config.toml
init_std_o = 0.0431
warmup_steps = 358
decay_fraction = 1.0
Each number is 128 + 24 x the weight over its row's rms, rounded and kept within 0 to 255. Layers, rows and columns count from 0. The size above them is the row's rms in percent of the matrix's.

# layer 3 attention query, 128x160, rms 0.0421, rows 51-54, columns 0-159
size [102 111 107  99]
[[ 81 109 116 144 121 119 113 125 116 149 134  96 136 135 164 122  85 159  91 119 129 125  73  95  96 137 168 120 123 152 125 145 148  77 161 120 138 128 134 135  98 110 115 128 115 174 132  97 124 116 155 106  88  95 126  81 150 111 178 127 150  94 114 106 152 122 176 100 110 118 130  91 131 108 143 133 146 123 167 140 111 119 152 125 120 111 142 136 127 117 115 142 160 150 140 155 132 130 120 147 135 151 129 121 144 132  87 136 164 133  76 112 131 141 173  93 117 165 156 165 119 167 172 108  87 103 136 164  99 121 151 106 119 121 158 129 117 105 135 156 162 152 130 104 151 169 126 172 123  81 122 107 117 151  94 153 119  90 122 142]
 [112 160 163 128  88 108 113 114 101 103 150 132  87 145 119 143 127 106  81 116  87 145 141 137 150 173 148 119 127 141 114 150 134 153 133 144 140 140  85  86 154 144 115 122 137 179 167 108 129 119 169 165  98  99 111 131 124 127 113  93 111 114 142 119 145 132 137  87  96 142 139 102  82 118 124 132 134 102 113 121  94 142 166 115 116 140 130 140  99 106 164  88 118 128  93 135  75 118 133 145 149 141 130 156 121 114 160  99 139 121 120 101 121 156  89 121 109 128 126  99 134  85 148 123 131 156 190 157 178 102 101 107 106 120 118 131 166 128 150 133 128 177 118 141 123 162 122  93 151 102 139  95  94  98  99 102 122 114  80 146]
 [130 109  95 114 101 125 133 125 119 135 126 164 121 153 152 110 164 132 135 110 144 139 147 147 157 123 125 146  98 145 145  57 104 145 137 124 156 171  99 108 152 107 195 191 135  89 157 122 143 142  96 130 142 155 127 170 163 143 114  87 142 157 119 126 143 116  93 119 131 109 183  94  92 104 142 101  80 101 144 129  95 120 128 136 131 120 125 152 127 139 123  76 157  90 138 147 144 130 160 130 113 140  83 123 135  99 115 105 108 119 128 147 140 154 139 125 178 115  96 170 149 186 113 139 144 100 109  90  97 105 156 119 109 146 102 152 101 104 134 137 101 122 122 113 125 115 108 132 108 115 132 154 149 133 155 119 127 113  88 124]
 [157 129 128 132 141 137 161  81  86 157 170 137 116 116  96 147 112 114 108 145 166 166 166 141 120 177 136 143 138 122 116 168 157 153 115 149 145 143 133 126 130 128 116 135 141 141 133 159  93 106 117  83 115 140 142 153 160 141  96 119 128 176 139 156 126 131 136 118 141 114 110 111 168  93 145  88  98 165 132 126 101 147 105 141 133  95 153  77 131 170 131 128 124  99 116 103  90 129 140 110 124 148 180 155 131 114 152 116  89 131 118 138 137  74 155 137 138 166 152 108 141 134 124 172 124 136 150 111  88 115 153  93 159  90 106 125 122 123 120 149 133 121 116 184  94  81 128 112 111 164 155 171 166 140 122  91 124 128 126 138]]
# layer 3 attention key, 128x160, rms 0.0425, rows 51-54, columns 0-159
size [ 98  92  98 105]
[[166 101 129 135 136 135 171 103 128 137 153 130 159 132 118  99 106 113 119  93 163 115 104 100 123 141 118 120 141 115 122 116 116 178 100 186 130  89 140  82 123 141 108 118 121 176  95 148 125 118 120 125 125 126 100 122 154  92 152 142 157 168  86 120 120 111  94  92 135 148  73 121 169 141 156 123 154 158 142 132 134 116 120 164 112 120 123 110 144  98 149 103 119 112  90 120 144 138  74 106 135 179 130 150 139 157 119 129 140 164  99 100 155 114 105  98 103 152 159 163 191 125 115 125 119 124 144 152 105  93 103 149 123 134  90 132 132 118 159  75 118  91 174 114 146 104 106 125 135 121  96 161 130 129 155 147 139 141 117 115]
 [ 99 101 114 115 158 185 141 146 130 150 111 150 127 106 127 132 103 105 148 121 148 100 102 118 160 114  91 108 142 105 113 143 141 119 169 124 144 123 136 107 154 137 120 100 103 158 110 159 126 166 121 118 107  99 148  92 120 113 149 119  98 139 185 145 126 132 119  70 159 119  78  86  75 149 119 126 136 111 110 131 149 159 142 101 150 169 115  80 127 128 138 131 102  86 129 131 113 164 161 152 173  84 184 103 104 118 107 136 133 109 149 121  90 142 122 101 131 122 156 151 159 112 108 168 127 146 134 136 124 175  97 163 114 133 149 111 145 118 102 154 104  96 129 111 150 149 106 100 123 131 147 102 155  89 150 113 103 133 125 112]
 [131 136 112  94 110 139 109 123  99 153 129 152 136 123 112  75  93 174 116 132 118 104 136 160 125 132 106 114 135 107 139 120 102 154  93 132 149 125  77 154 166 123 138 159 109 121 127 113 137 114 131 158 122 142 120 135  81 157  71  98 130 149  74 171 153 132 104 158  97 111 110 148  95 100  91 136 152 146  97 144 149 111  83 139 154 159 113 108 105 135 110  91 101 118 135 144 167 104 140 102  76 159 103 109 151  81 175 144 156 126 172 148 129 137 136 149 143 115 126 124 141 105 146 134 132 107 124 129 123 131 132 125 133 145  68 149  87 145 150 150 120 126 144 148  68 134 126  89 119 147 125 161 117 123 114 122 147 172 107 119]
 [102 166 117 148 129 125 113 115 161 113 147 145 119 130 107 109 115 141 180 160 137 138 144 155  95 131 111  83 142 103 125 147 184 138 123  69 125 146 138 137  96 141 165 163 154  91 104 150 105 193 118 141 148 125 139 158 161 139 121 115 123 134 108 130 169 120 122 137 110 117 149 117  89 139  92 153 133 135 162 150 139 120 164 136 159 112 146 123 117 132  94  88 165 134 152 151 162 131 164 141 103 109 126 120 131 128 160 109 194 126 126 141 139 134 149 109 160 150  95  96 104 129  87 158 119 156 150 143 135 106 140 138 131 138 131 130 129 133  89 100 120  82 105 140 108 131 174 149 144 118 111 103  62 163 105  93 124 118 126 107]]